config.toml
activation = "gelu"
bias = "all"
grad_clip = 0.5
doc_mask = true
Each number is 128 + 24 x the weight over its row's rms, rounded and kept within 0 to 255. Layers, rows and columns count from 0. Numbers have three digits each. The size before them is the row's rms in percent of the matrix's.

# layer 5 MLP up, 768x192, rms 0.0916, rows 642-748, columns 64-127
139:144114162115137126082165138159156162123141137151116106126093099149146112136126135151130109157087129131143103152135096148162161082123097148131169132062100109112141128132074117172129149142149130
157:102180130109149155080147122145144096114119120118133101125122130132166150133099118157099111157108112095136112157084105154163167137155103132112088117123090090129124152140141168155119141171142105
009:126130153177141113121120110153109093164068118108122110149149145101094138144146110132151133085128121145136125139103098153137136150139094131095138127116085127127169119123147132150176147129123155
132:107113130117163122147118125120140159124157115102135083120150155118098124143116130167145137142079116122102115130118111139122123153115127123141147131121136101123143128146115130087155159117149153
133:103154170106138116113169133179124138095138151137113097116092164109154222121081105110102108113099133123160099128125099125152169093122144202110139105104122144118123103122108102124138140109144109
126:107138095165123130161176113177073120104130144138122150116092134119124145157129135137133117117106146102112149131138124169099114109146121121115132114116112124094156134184150113177130146149095123
137:096155115119128134069151122106160144099134099125133149141124151127100164140143144154128139169136138114141109097128117098144142126102138160122164112103075078140154174145133117187102114091139105
133:083143138139132101081183128126117123147132105157141072106124116139155150108148103169135133155117103064116111145128096117129114112115100147154101127098150120097128133136143114116056120121153091
118:169143137100107133085127169144153112118166154113084142164120165168119146155135111151162044100131107101132126105106163097140102136130128115137127147120121149091152163132118152148111154169066150
121:131145146174104147120149108139148138124136131155175157140130144112121148119144180137111117119139104116152129122135128133147141150087102126105130131154135088070099098139109166107144140159109143
012:090145131157122150123161157118150075084160113137121155151142148123089121169150117168127083096133134097112114164098128144140111127107157141113160143118137098092169127169126127141128140149157133
011:135171133106128118145159128156166174146158143163147145165118112114128142126101129118130126159127117098141160134122134107097153142112138130109130169191134164129107111168102120136100182149172107
117:137166102168122144120116145134148174095138145113082155147103095118148106155121152130125176134132082113143133126109109106116110152131146135116121074127104101145156110126115134194168105146150159
011:125126125165086159135156152129093126133134072115170122155165155105112107133143092110130101119121151117140112121064117121126148129094118096127130127099117116109172081132138114113112133131119138
113:130162169144129143122150163149087147103130117113090140119163151143133132114111172112112149163108107147127141110115140174095104105158140126117125142098118112127095103091138148160145124100111116
012:118145112143126147158146140136135132095149134186139094123112145123129145166130136103075133129119127106141124064125120134102138086093146127112139146144157138116161142187133117130110173153127134
102:116150127137101155079122146123159133093118145142143131142136175091139130132142117110137103105144107137173136143106154129137122094096086115109121143127104170107121149141110152119143174115147132
121:129162109115127116102134147111134131123105149128134111154108141167143151136183151121160144089140195132136128126147114137103145132127141156086128137070125144051120130128128135118146146118111135
123:113105185143112129155134117127115128116091135125144078081097131132134101128132122132165179157082128130128110133119100163139138116100105142153074131121107103121120131149163110126109130146149155
011:103109138169145120110120133186132131122134118113146124148143180106095168142160114142118170104108168146133130138095129154140129122112153140110105120134137147118173154124078136111130169121142137
009:120148048126104104176083129115123127115152169110157152155113108154155127120164132158146088109097092109093089176154130147091101092138114095103125098176151153145100133110170130122096116106129111
010:109143139131128154120094145165153095115130121141120121109160151109131158115164166107124181111101147161140121074143112121139114173122141140137084114133124087152158149114130079125138125126172141
125:151190158127104113101146129176141119116114106106093108123145109153144123154171113127123136114081127076125150126176116094114151125150094153123138105109094139114105130166138147205162142144162151
123:115101154132093139121129111131113130139169174175125167106132138145134119162129127171128084152156084143119105135112156137117132116113108116093147128130122140114108177137137169120129152162142147
010:133143115140160131121167147140176161093126162155116133113106094112131135130131139103111109117119116109154135048157138130087139135115124091127132159153148162124139123138087117104121142148172100
129:129144127155119119105137118172125168162160141095135168141103123134140166116167131128131137091123117108122118112137126155124177123137098164115123138095138119094099148148120194127144121148143103
132:119131135132143145122141128152131154153112142107134108120094126121139161107112145158138124119116132152141115139147113175130126115113143141133113127102146098124130145113111112116097134158131125
009:130131112166121124115144131150180182122146130154124125119098120117156130172138131113096144148133131123126147073159153166123120114123101111152154122162177190138122145137116127110123112152129117
134:099139109154107158160149135128126118133175124196125114111095136153120137126092160147121135123096143131163138124134134138125144126117121168114091079084107162139101145133130127130124133139146090
010:094147130110131098136132124143132101128143155135136123180124139080114131131147112117116136097112134090176135158102104142151135115085139134102103133132081118107110141132105130142192161123121138
123:097106135132140103116150143110154159152128109155170140101138116126112127130142136144162090129078125091165141106138125103099187103148123148123089160163110157132166140153134133146073149131117125
128:161141122113096111115141128056133166086117143115141133129136123158130123123125165115113152097120129135120145128141107139124122113135138139130167105130144151075161140121119140165119102080133140
117:142153117142143168119137148124133135144149112128109120124132164087121127155136092143100100083089097115131115097125122124096121122123133142073138101139083133121124119123153093145121154130138116
125:156134139117115142114145168119156130051112062119117129105135178113131102099122077130166141143143119150113134107112144158121116105133096131118101106109128097124142100129153096115140135124090159
130:139147088103106124120149165121139137097152077101100119127167119128117139119151136144129168127128096148179131124098088131192119141102106128135142094112119091122121148144124195143130135093096105
126:118148122135133083107150133115092087114108112107118115090124091137135120118129110149119173126110133107112171075136128154115149100129141183143128079152101122160100145123161160181128148164101168
119:114137157134113108131128167135105138096182159155179083090112112164129162099121154140145151178093120102125103136086104130175110082123107117157131153102124111112118158098111166132090128110125127
010:097135142146170154127158154094118084087152122134123079169105109076142109171110114140099105086142148159165098086106112110134159102136120102142156135121134141147153130150115142139127113140163131
114:085134140126157117129135172135144151152158136186111144111114130175125123142125105118149104107085165119097138144076113095135130088140145130168136124097114140130155093108105126162137133119089143
129:057110149096140100107159141141059124107110146119135141121099126152150111085148159124120189102122095121159153133113131144102141126132149132117122126077139158129123137120157112111114140120157128
011:114142124160153138109171136142081117118112137156149117152139164065076106118133124133116131087119135130162132067100106149113111093105115097126148137120115155123183112171071161133148118131145119
010:140137139157152154114141138109103148076124137166125113125124101130109122145131148099085133155125151135139123044143132139106149114168144144135125111123144142117158126170110136102103134159169123
117:083093108133140184110111166135100121139143145143109111131073127143116157123133108153142109133128076096117109098119159114164166108115079136073096166128127126151126176156120113159130182147100098
122:131109148120132100093126155110106150097109127076120142088152168155140160168128135132156158134141158118156106109102108143113145125112147137118165162115120104170121135139146134135099174108130124
123:134115107154131159138173081155124159148118150130162133147140174100110135170102150102110147137144148133122134133144097140156139122127137148094115099122097113111128130128158086115075151158134163
125:134133145128086115129161113158143107134120109086152098132134134095154130123112155144166138115078160106133164130129097111112148126131087136131106099102123100139147156138131164117119125108175170
010:170126097115121152141112068113120143109104156103126114114155093167117144113146177079157144097120093113138095142166132163141105127130104160115104088131098144114096131116190158112145137101125147
129:112110186162163132136112125150136141140141146119177136107098137118112112158121108145150149093137096067114125110123150185089178104121133155092087103134139114128123134116126130157092150177108119
130:111106102132157105087145071178131120083162118105132120109112148135071146129143124136151132118143146087121114146116130125150133143138128159057116125121118115116122177144131123149115148135150151
011:125144114147151130115116162121083132091119114138146127150149128096107116147160131152138140098116141162146122150128098133173140097164107177102107136112134138104168136136175127108147130149134124
118:125148146133126163128144125147097132108123156158147144151099109087122139135088106117111109150082133106128126146127150115141161121141153127122153111129156106090165140096138145158115138109176116
121:087115112130126144131141145168172140136148137156151125124101161127091094117138139109119092103106119188161108165136148145178138124145143128122141085108141120123130110156118129153117100152092115
123:067143208104125139099140096131128147140137159143122125126155101111153101149131165123131124140103156140139104085116119180132162092130130144119141117125129128141117140112127179181133130147135129
114:140159109105110092152131111165111117130137077133139155126150138139115150150101116135116130101123073132089167137131147133114130140137182117132102140138105090163109161153123122126136172106123131
116:123120157133143147149151105173063118057107092114136144150153115118178157140126131131124131147115120096153115132083126122106112139093129118116133146160162123112120154108128158102139143144125063
127:151105108152076178101168138136171106130122118162140099122180138102141151128062129130129085161091130142130112122158070160166165123141116144082132143116122109152130120135133135130109137133097146
128:109130159135126192120173113134155142108123137132127125135129115134162114140116157106118113161105142108123093093096120158145174092127118156128110155100145139065120120118110126110143137104182141
012:147120128159121167110152146122077103135103091130145146176176133143092096126127121138154087125134139112122112165105111136135122111117070124124125110096071119112146099119124165132130123099105134
130:111134156125101136107155112110133162096186134132133135128133105136126096142138113146151101118118143159125148131103105149104149112162085127129102095115132113078182153121166140135127151109135183
011:116155109128179111107164123139172157094121170178135123140112114128115101155097116117092110095120111111181106097146130112069166103132136113152171139158130177139171124172097138127133148138153114
010:112151146082175118152138135139144142149131112138163105116116106096155135121102117108099172105092113115135131099102120109101182112153145125108113143166150157140089115127103092130136175125130113
120:109160137139137178120134124161152141090116147109152104098126099150145151128136142136174158140093145144114138119135164177149094127124109121127115140111086110105077137124125129175118097138142124
119:131132140141087133155213122110103192084116124126108127127121140170101134146157120147137162136129111119131111142134126104092142124081126147129122123083083157084178118116122137131145157155104148
126:129164091128130123166125109116140102144104082122102132102175123116101155150165114141119120100123140137150125159136112154142157119108144147133125158125141097118137176131122148126121119112121137
111:096130143121123105137143134106174131097139140151074142098084155121097158133119159168136124119138097113131130128062102119123118142120136134167128102105108123168138140139109153123134149122110149
009:142106109147087090114117115126130131144073150136126113121131157125098147134182117129125079109107102090156096098148120155116105084082093116113103115084111112142176103132096138109135129107117161
011:146125168145161123146144091121159165117148156135107097129122116168133169131144124095123099139120117148137120081135137087093185125126117134140117100139164193125136114104127128117116171111132137
008:113124108147151097158102120119128086161105097101131113161144147099134119113118065110128068119104104127139113138110116110134156139129143118137117127107104104176137127097119160146144141119170149
133:047145136169109113145149122124122133070129145124136094103128111132147129129140110154103115152128088114139118117137125186126162142117123164133122105113107112125133124138129138114125144174184146
129:131140139132158106107136121128131081118122131107123067080125131135165141120128177172085132122144101101164117131120119171150132140119142152122085120141117114084098117118121143110093138123118130
012:121125150132115122104124106143138086140115090105132152117146143093104124133115067110158128120118147147130142171082119112141156162142123103140119125127088108111129089086149100141160138118125127
084:150150152127105104078109142146104141102152098124207115127144146128103146106135137107138140156110114118172133102105149161127149109123143106122132128112107184140150141160121149127152145123138129
127:104123108193125120095129133105118138118169123154123117137127138129131104170111121115133120110132111128093153127097102119138161091129120188093159114087157155131164163136132145095139193121169119
122:137118163124147124093125107133106126122161123160122101111128138174150124136100138183149116139097088111102142107095150165166178122162107141106140121099115119146088110148161146100121176119128100
010:110143109158102149147126139103074088120129120121125137168165121079096126148149137146140098133107096145109113135123098141150092099115103131119145081122119141087119119135182123138159117153135138
123:094116130138112112155177094170114100112156111124136138144124144142138128139146118153132152132120115121186105128120111129145112128135121121127121105085105091127115128165131129119141134190079139
010:129140106129155175154187126103105128078164142140131107135119119134130105163138133131086114109151153118157120123122126109138146122103133076145123171129152127153096142184129166141116124133148126
011:128136118163130142117174167118098132105110139152138121162143158095093124130170139120113101110116162130166109130106089156146119090123089133118108122107122117098181128151166132124127154132159117
135:164148141122126121119116083134108109110161089167093096176162153180109137122108116187150098129113064089137153113150151115143119106152108120109137116148135143085148131148130168159105117136132155
010:113130124159112128113159146116139146126127132148152112132116115106112122159128131142098143121114131065157099124108139152079112074086114097080177140107143160088114147171084105096107155136115141
131:125158124139125128168148149132140164089104109140123125105149126146152147115099148148180114112102128149081105093116100098109105138143117138118121119154091125090124138089160179091144164129083101
133:097153159147061121121137138104113094147145133134110104140144120115142143112120176143149101113107150075147147109147080112075137150105151177123126125156081139098171149137148117120104118133128102
134:095131155142119114136111141134117128113177151100110108137108131128094138178142115133174155119117129125129140092117121136110186107158136154132158182114113132148119158146124095121128115144122152
127:143169098113163147119159144117141137066140141112115105120138117139113142173100129146104135137119112105113182128137124168115176115173159158098103091143129093119151095088120114177126143130135154
014:132167142109123094171154128130201161133142176134142124139117118159130152135122130110100138152103096108148129115128124111106148129129171142122095144152126121138127132132097143135092181151148151
009:115110107084149099119105177135133110121155098116113119124121127153156124129146103089129149150130165130138150188087128138145149156151116135118122144135092097098150172130188146143150167106153116
123:113143178165105136082174157123143142080137139115131094076116163125167158161117184126145147159161097128163119139108112118086141110137114142139111107145091118124084111140127139122100136094167147
123:134156104112115127077115133152156103146098088094111114112129180124140140134150114151122137157102173143133132101149149103168151103092130139137063128162087118134131147146124141143119146120145116
124:143157099136112097153163125094129144094142156103121127184133151154137106134140149178105114182057160124115147130101106134127083166180130129121108146076126114100175092087136106137143109160119163
118:101187141160139141109140170209140129091140087124155120095137151164086138171143121135120103138094106094133125109091147144140081128147148121112110120123124118126105158114108164154153126156150173
133:109129142135181111129113134150151128161153105125134139135148124155116112136127103132156145131109167100127148128094108109125154108084127141157144134114083129107158163151105123125098153122134167
120:116126124129117135100154130187083073162125149113169131144131101108116124174154113119101126122112098109187124120130167124176155136094141130115111113106105147117143118122076118133140170167107117
014:110150111159138134107147159117062094132104100123132122145164146113111082114117120128112116107116149139148106121100112141140148108138082097132151126099091109108173114119100140139157109116142134
115:103128148142131138125148145109103084113176111154122141133070124119132145150136164138098129127087123111131117140132098141167139100109152123101144147083149142126137098130101138113107165190105120
011:108158116149158115092110115159170133106144144113130105136138139104135112127124123157127125104108125135172124127129133104123167100139150126130170101135164170140145154115223104094185119126124113
130:103154132119134124083104120164117131120087162159110106131097144124151152142140137123122108166123105137096127078117168098104142095131100172109116168125125121110136117132134162137121147113157095
127:101136108144159106122171121110143149096126134145123103108112143139142157125125102154144129124115098039116150143149130124142172115123081137110145101127136147079111139131126147131085156141177135
011:120140148157127130101110134122137073141111144130133145177144118096110114119121115131162086117130124124153109172119107111102137127118108135130148101122103148085128103111120128116194162131143137
122:119201130127125122146159144151127093127126180148114071106087123120105157127143137130140139167119118127150141127161113124129136118093101126140097109126061092132141126154154148113136111142124096
135:110129173156119105108144099150089099128133151171172106100178146121174154130154146145148165138138097139092109135116136144121152060123137147126132134087129108146138166104125153124087114137139106
009:140110129173141134096128114165124159096108116125111102162107116095089165115150129136126125124154159134153156142140114138120158109110150141120117143146154171119120130141133181112169164129184111
008:128146127123149126147178117131104106162133112110162156128134125118128125151109088134132152159124130108115163130095146127133148153108150095112124177153137104126097115175071098117125158155132104
120:106154132161093105132165160099128122100122073155123143129133139144088147091140188162129153141113146078098188103076113130120124148109114135134124079113167106132138157135141165149133119128085161
120:112166106127094132145122093133160190148112088122137126128161112150093104148121136158159151155123189149120143126056121140152116131145131126171154096110119115160096125130139172119179126138108118
134:147182129150126147163162134106146126119069093124107121109141140135151149111112143135142104152105129112105158119146162113120097124112132136098157083097121135156146113124127124148121115127118122
013:131143153096120079143133151145187183130154155141145118114100125148163165138140144121119137157099097116142135118132129136109126124125156154107132115154122129139174155116151140134078167133117153
010:125103132163131116075096115095151145074119138130103120136102109129119138116157148075122128113118118131131129054159134158136114100133115152142139122118137144101123131083196161106137101130138137
# layer 5 MLP down (transposed), 768x192, rms 0.0784, rows 642-748, columns 64-127
153:073108169122116136094126150138154123126145108178126121118076141127130149124148122131153120125146120152128102116133139123164137120097141136140205144125120130128103094127125130134152164180144164
199:114151141111114165113133103130128095093131097145113110081154138130131099124145075148130120123105131101145121129096107135188172110125112088133107130080094086147128165119121159151145143110161123
007:095110073117105128124127126105097128119155145091139118111176116129151142129144128099120120142131129140104130117124121105142125111105186182171125124184116109165131136134143113120077100115096091
118:160160101169106094141120083124112140155122110124111164116154098105122121137129124146146130081156121111100136091133109110125129157132105150127122124125140160166100138137133106150145124093135127
137:123156108138172096096117118120111142137157162094127095142059158147124099128113129116113140102101163090158138141177108165085074144140151139140129126159153151103112122146124149166150143118107085
115:122146124144109119122048111154096112128175133103111074179127130114141093154070089177098103120118140106158117116154138145156099150161119145127147067133149150133094160145132123099094096175132110
146:117127114129135125152127131166121150118139062106141125102142125104116133135122106127133156140128148082136143105124153136146109137164140150138139108170099110106087151076121100118142106120153138
144:092128136130148156130117161152126129134144135134118109113111126147132139156167121128150143112182150159146116150111149117170193150115119102128115139129130117180156138125133106120168122128146132
138:137149125118111139121150093138106172103115092117150086115110106109146106107115144110119177099112122149110156119162101159118160157141168147142126103115080113180132110122124096121152146158153148
113:152117119085159161079137151102107138181124102083075105079139099136148136116160100138147095146113113139098133130115145160134135104135130174132145108151129122095156117099176104102154116114125174
011:125116139124139096143136131131119151153127177114142182124125104105147125129104094198166122176082113125135118119111135148119123153134104147168148110151119172121083115107083165123101116131141126
009:151114130129142117107154123142129120139141116130140151135126140117119143112146138143186175084119150162146118159115091204091084112151084108154152136099151109098133108091121122137140157120079149
113:107188124072124135078159112154084142110141138120110107114107154167137123107137136126146098150075143118107076105112111120131152100170125098125121152125135130151164131147124128135102138129140104
009:124160118106178108126116120134107115141144166129155127103130103154142139129124073110104164165097154158150103121137147144108136154131153212153134126160129156157078116116122140127100123172118118
099:129169083099143116080093116127119067076155118156167090137123131097133110123108110176136143129120111168107140117159142106125126196158125149129150169110120139139105099104106144075100144138125142
008:150112174140125106132141130123126103169122124140115136144134109125157102081112127186134130132144133126126137138179135202139122191152086119133137124107107118078103128054136165115198145143122126
102:134095129099129095155138132141111126150119137143112130119153126148144107132132134200108120121116148093096147137147098138112147124091168196197122110155182096160175130101142109117127124154156141
122:138117149089092133136124157170121143131155128124096105099146143153117112088126128127116110159158104137115123139110135149172159091153085089130087116126133113151097132088174157131125116119109100
122:163158076115122149138118128145142115134170163144128151143128135136085155132106151099127100142161121131111104118128167112153108121153124144122115101152111101108094122165145153119155127133098091
009:125157120127155125162146148130120139126130161121084132126132134155141120096128122142129098169142146116154103150137142098124116134107109197147118117127107118142109086128160139138081092141184109
007:153084174147112129051145170121101110149118120101126165139169129125132099120111151172138111137142107133127172146107133091121117076103094061117130142105164083119141137160141141147133140115120164
008:115135132146134138161138142098121140103097097146154171130135121109142083104083144173105082182206114108146112088124160149118111102137122188146128124137136124126088148131130168128116118127151134
117:136094100083120126156090161163126166129120151121148174096134143128113121092088096113139145141117094159124155103127080125146128198145115104056111115121183135104124122135109090087127101099131113
125:181112168102145133101175117139102169120099161115110135143131133144119122131111138198161150127150127119126173106130143130111134139141153063140087145135103123147134144146150127099109144112123123
008:139081159155148099108136168170142114160102090119170207147127112116128113124148127190151139150135135146142114150144132182096099106149094153127158116103106108088095173124126141134147134141111152
129:099152144173073128167138120118105110142168090178097100115178173139153108170149130155163114140099131139133135110089144147124051137118110125127110139100145121129125095133118102093137146155126136
140:104143111179114101100093128131140120130112105166137129146154120154115088128177116160101103125171118119132100161119129144128148108120145122114125146146103063148118120129158080138140106109148154
008:130088148158150118114117187164154122139086108115116137162126114130173086141142122178107152143122155122116097146138117135140119156125093136116141110081103090083127151127144137118155141155115139
135:151163114095147122159114102142088148099130136100152118124142083159157158155148128150097138084130125131112095110092141133144138137100154127135144135125108076109097154120188132146138099097094110
009:131112101125137140140149171156085155170136150123093144131131108142137129106132118114189124128109135136122126147109151142133136110123113192160127138154096104164119113108118148133089106103149116
111:089113115116155140143133124127119072110110101076126186115096165092110121099145129116100115139168158153143124154192155104110111189113084142132122135170190127133129108152150087120096102163092116
124:071151140170121174117116139087135174152130138106127134130129115121092093092119145156106118089140131111107139160130141091152135116092133107117126164119127098144116102152081121145139153140101099
107:103111112139078151153119122129111150118128127137123118103137103130126165110120174127133103135138108129153093137165105110110136139157123095127120151153100167086126118112146130102088107093120125
127:149144109158110138122104104104107141164117170081084111142113092102164140163125140129089128164131111148123130114139169133122148164155121134125137129143130181149136105118089122104098085162119120
117:145129123130122149148115130183133119140137109133117142137153116094119068114162140130206118116163109105113165125138119100112134066122133149127139147120141127149131144079123110137124125137112156
139:110105139116076147119152147174131110097167156117097094115107147139124105150142154163165179112161104175121127152137094156126196124119149128136104117104132118130119102175105157126113103164143177
129:151091151097146141171153152131135119109143123042101133166131107130106079149139141134122170122162136109114169112160133134157181110091133152125123127154149174093080141134133155112116110164121089
008:147099148147144096137125142151169136141137140128110146115121104140143141102133124148133117179119150132083134108202116160099118146158132166124149115156158127124051158121121132147107115164129100
121:120096140097128139162123130128154117120144135101107141183119124108155134125163112083156166124128090104154136139153128122124152162152097117082140123102126126109130127130144117108092106115132140
128:160094113208109137134128159080113135138134134153110135102145127100129104169107133140120125142132147176125106088163150116128158135064116118129126076132109120117155116175168142101132087166110116
009:109100132133143103158135142149076126174148136089139126118145085153156143116169085111138103145096146126102099111121120121127124146123139159132090124128088119127110124070130137137089113130131099
007:125083148142154094149098151144149136158124131139132154105145131131151132105118125171105115123144147118143113131154119163129084155143108147121145114089108119065081148059130149121183155156115113
120:116108139120124104140101114148153159072087093152137112133128107135135079149117123149127116175143128166120134110141125098141116128114128109113131119133106114166079123111088152080086102129113148
123:135148105155120174081077161087158085170123121149145121144106126151117117121154106187132115133081172156122155119103128103141104132140165134099119130139093125121143164134078141108112131124121124
120:146128117145101107116137121158129117136145119168162120140091138147126141140086082117159155129129106138132143161159106125125133134135144110141105094118145119119139105162136154136060114167117164
120:183127092127134149090104137119161115166139168113092135169120130180177113154160149101117100154173059121137118144103118118090140123093127124141145137122153137119147140152129090119190126154103140
009:112103129115103150131089136112114151123128107112162132109152154093183099142135135154080122111163108122150126168106143077153123147094179094125160119131129099110181145123118132102129129085105124
137:128190101122119118132147101142129132127140118123110095134146127127134124108146152158112120099180156145137105114107109087073081113149122149143208125099104126116130115131128122138147144120137099
124:161138114110115115165099136098121094138072113117073126127114139162159108140108153160103071109099161124157119157096130108146114155148124103157108145123096140087099132116130114139170146096106112
010:114106128112142126133128161146134110156139165119126100114122124141161158110121104102105099159110143103142127093120144089107120188104152189128121105156105133120119116098142146133098107104137096
114:102164101062093117137139110100105102128140157128176105122138127149088116150162105199127176133155125144088112142140122110137122100098121144117152114134117128132121108153181162106172152147130146
123:115147172129094109137140070150128093119141111136099156140110122144111162144164121139136126119121128092119139120132146130101169154159157090112142144116163089141128157140113154098124108120141123
115:176124111106121116141109141113125110117110122125147140160113115092121151102144098129138144126146112113105143101120098109088132138127126129095118136148133159119150084115106144074137129135120099
109:125149132131125156128121154088148173124139132123119124116076147140155106087163144152154125135114117108094112134098147130148116122112076139097123105109141154150153139129128139134163149131148178
110:114112115093163140133116103126155078143109081109114124149118161115174121101127111178143128103144120204107146159092109109142094111101091133126158116088101124103154114063124136086101105133132191
125:127082112105133146123097116145161127130129153132126103142161153105118116124081105102129111162129108123140181114176110144112155141148137090149132123153143131109133166088131114116044083140088146
125:133112117102140108130112111139168133116134186154127096154118157118091134100120125065161098143117164154118172177135111113120106126161116135151114141069129142083154094138114125155116129133156142
010:101116109095125114113119105154115106139153127108154120094128107127136155157119080122105157132077133172110103097101156102136133160121203148137130138157109142154116126102088127132067123121110119
128:104113134097105157116119150119133106170121141131108107153109066105127137151095133106139129094172115103158116176134134080085135112117133137135163159087149113146117140145184150106107143127130122
009:152060137168119104130153182152103124167096111144116159136149082134123125072156135169162147120122150131098143108111092201112081147157080141137128122101093092096078147086131127153138130124128122
007:144096163139140109101174123131116100135151136137112114139111106129131156097149123081195104130162152163143147123159114161108089085120094155094109111077146099129128120109158144150149155142101086
116:140104145109156096118145114156124135136124132111162143152102067099099164141178134149098103101108115146093159160136153134132175098116128100094149136086161090093169098123146107113128091139119121
126:095134134111120147124147131139143120132107146082154077110105155122152161130078191170146073143137176150140108129185147134124097088130124170103133111117115131124107099075110124114136103092128075
117:177109107164150119101191116157119130116115158095134129118118097134112151147139163149153139131116138127077159134135129090111124103151146148106165110118136145155088096060128106115106140058116161
109:124135081071131122136078102129145133148147124126146117127104113107180126121129112135132094129122167122159151112134143154156151129114089097119156133147129128141098085129113077101113148171115158
007:111154102123117156139102130102082101148151136135135119126170117087149094141105142124131171079152144166115140136096114137140147134130143114167101149173071082131118132104112105134126139097123137
008:130144132130150136123133124094142098135117095141117146112155115120125116123135158174161168090174146131123145136164096145118076103163127100117149112110125115089090129138119119125184142148145122
007:129174067147104117147161106101110149126181133130112151123134163108095137127127126112168149104151149180114132163119091155095111119145136174156115179155139085115114101131110120157121108112114131
133:124110109108138157125099157156114168161128104130118110149116118156151144142125165162121070115112171168159122131102106097141112141111102080155136135133147059122111107132146121110134120160115115
128:134111118155084121137086129126108135108146125098103155134093108145154110136103099184169130096126099174095125126142150166119113151153121163106134128150113161109138112105117126121155112134107154
011:114152102136140109150128144135130150127135162130112097113110107140099138120121134085123114153087157125132105113117133120113139097111174195155136138134135129169095123157131143139071094144147099
069:106124123107173144158112128108095120110127144115089108119124133136152125166135137224167122096133128144099144127146100086156143147146114167155140139122117092146125137128152126102137109147129156
128:075105158138123154124151085103124142110143170110143103106105122141136133110116150171128142172112154176128123168120154120144104100149122132138100098086114115081100092069149094073137156120114111
118:132156117094127172117125126106149134116134119153139160134139102121113123112162092194142111142111125113114112116154154102144131136112096068109083088139107091120137112121121143153121099157121105
008:111085148122143106110090150139136128115147165090151121086153136116176127143147107133118105142085144128121101089122143102132133108127171144127158151188130113178095154121123136091084134126109114
126:116146138131078112096111108124118119124112096112132140102098141118136147126143129159137116104186164144097122139140114120091134133146180177094108127125098112124154110134125145150138100099158153
008:150126164113139102130108113139160134160106098108124197127107108088141120114103134176170116165124121119092087173169122158122099156122103125091152076123140124094124135113133119124185156129109139
010:131113124125138103142097136166097125146144146112170129087159100139167141135111088135107136157093131142136128134142132121114113154109178196128140122174096110137085133097120145130090110135127102
135:133142097130133122163116167112171122096154167171163123126142124084139124102139102167125116146106148143114082177136165154147154090138128072124147058140142136101091105147100122121119117130124093
008:121073100121147128125133120132103113161113130154135127137106094126144128105124088182107165130160148131104115133144148146145138221165081135136111108147067128096139084094126147116175137146122120
132:167133150148134127137135095120140129143070128073159127094072133148140111117151103105140122100125142108119106171129166147148148103140155104120150132141149116114143073123096125144142127163112132
121:109113134140125179125150131146078147141134151089141154130143162111109076110149174153142112118113141101134129117115100098138131148146130160147147112158156105128136142160129075081155113095145137
126:152154108136124098123152135141145141075151116134183146136136145084148101156086174118141118091194161107140156125099141127117077167099105106124095082157134106137099122144153114120145136162107126
118:174119106128114116096117133111166100095127074128105104130178140132142120106194120136139114109126110119118100145119092115137085117138133119114134164129103146091156111115147136158120126105140125
013:157120129125107144108154126105096112149125090178131167134153148119129106118122133172168167071163142142135161142151126159122103096138110125147130152100145108107142146104115091136188156131102147
007:155171119139138134154136135158130158130131168105103154126136147143089136103100108206160123084173136119145127145117166118142100091111126107098123111121181134168128080124152163126105102130151137
121:128132152148137111111083150121119083092131103121153110155090149166128142094141127151147173098141155154118161117119097132138108115074164098137069166090149146102102113135129148137107137147089153
126:128108086173145168122133104120125121115137134154132092144108088149114138174157135148162144135126110118148115166119117149129121100129101123106128119086143146147120137139121119068121144114111140
126:116113152032119129097122159169070150134123108137124169131125096164129124103090092157108106116157136169123103126130135146147110138123120123128124125139135134115156144149138149120103125156139077
118:171157128106147104137132115087142106161075149136102122163139131131100099133144134158092150118126102172130123128133145117137144133089109135122119164098159148156163121133117105092135113075101106
137:126167103134117086155157105115151120154163113151144111124141114124125101150111137167112097135100169138114159141096124122168159118114153119134099118123160098139164134175110152108140144136102105
123:145156131130117164144149122119115160095169097111065169140128134096152096066077085172158133083147138124113111103112107125107120162115138137145172124155132129156138157113155142126156076110164141
011:121113102141122106157132115171121136166138148112167144087152105148122140140117100142113117147107146141091101105116137126125114141121190143142103131163106108164082157132124143123062116140114106
123:139135093153121169178128094130145123095121122112111126118140141137125152146102167162132119155127136096134166099116141104115106107169130138170148132158123092102132164144108087157128103121110121
009:118090146147155111166163173099143144146111141139099153124119110132130095096143144134111117162153167097101117063165098142097137194165078145125130111160115146134080102134143139168083126142157122
130:146113122134139155139151126153124112142121172139088136188116166163146127120073134078125107135144173142130131133149131153127119117111138142118037131168158163125147099112133089137130139112120101
123:103145132109132138120119122128139143115161130141127074135137122140162132160143134205137091127147106142106109141138095118136114125116130100127116102117163077115101117123178116147154113108152134
010:121085065155137123151130159147104143132148140122126131091159117133126146118145128131134146127122164150115123079103129150121128108150158194168169140155099099175080123125112128140081098129127110
125:115142140117084094133148111129105151079125122091132165091105101157155077138141114066137114083142138101153126132131125131113082126102141149124128139117144139140102110133115172145167120136148076
136:130128117078115128118153131125114167142160130141116124128163124152118148112090103122156099126129145130135144088131132115124091147120160130151126151171146161135128084142138115106144120145093137
008:123091156147161134149145154117156102119123125097111106108140151105134112110149140036136112139118146130111089182107119108129118119142115127129136090128082122121109111124172142123121127123112132
007:134144144111123101105135132181119131144133125093122187149114133119115168122137104183205128151076139182147110128135123176101108128100098148129119115072142142137151081098135112142134147157089129
121:120126145110104151137134131160130114111174155114172105113146129137120121141123120125115102133115143114155134150170110157134154143130166099132143081111131125131119117162133106112134120135163122
117:173126131130149131157108102138138140129138168110130176109124103117125129096153160114078122135113118113110115122140124105129163105118132157137136186095133112128145114179139142173133139140145129
128:120152104092126136098127081105121171146150104136112118117180098119144169153133072161126123158155094099188152099129116092119127138119122152147107152159104103186155179122139111150129105120126090
012:158143150105108153104128142082122121116127104177103120147131159129121079119128155177123148087188143111124156141162135138138128118152114110137101149111152114109148129123127125126177145143140146
007:119068119162144109162122217155133149136083143120142103110150116139151097147141143146113100125133142072134105135135114101132148129143139105129144117137084108123129180156127126123127129123134125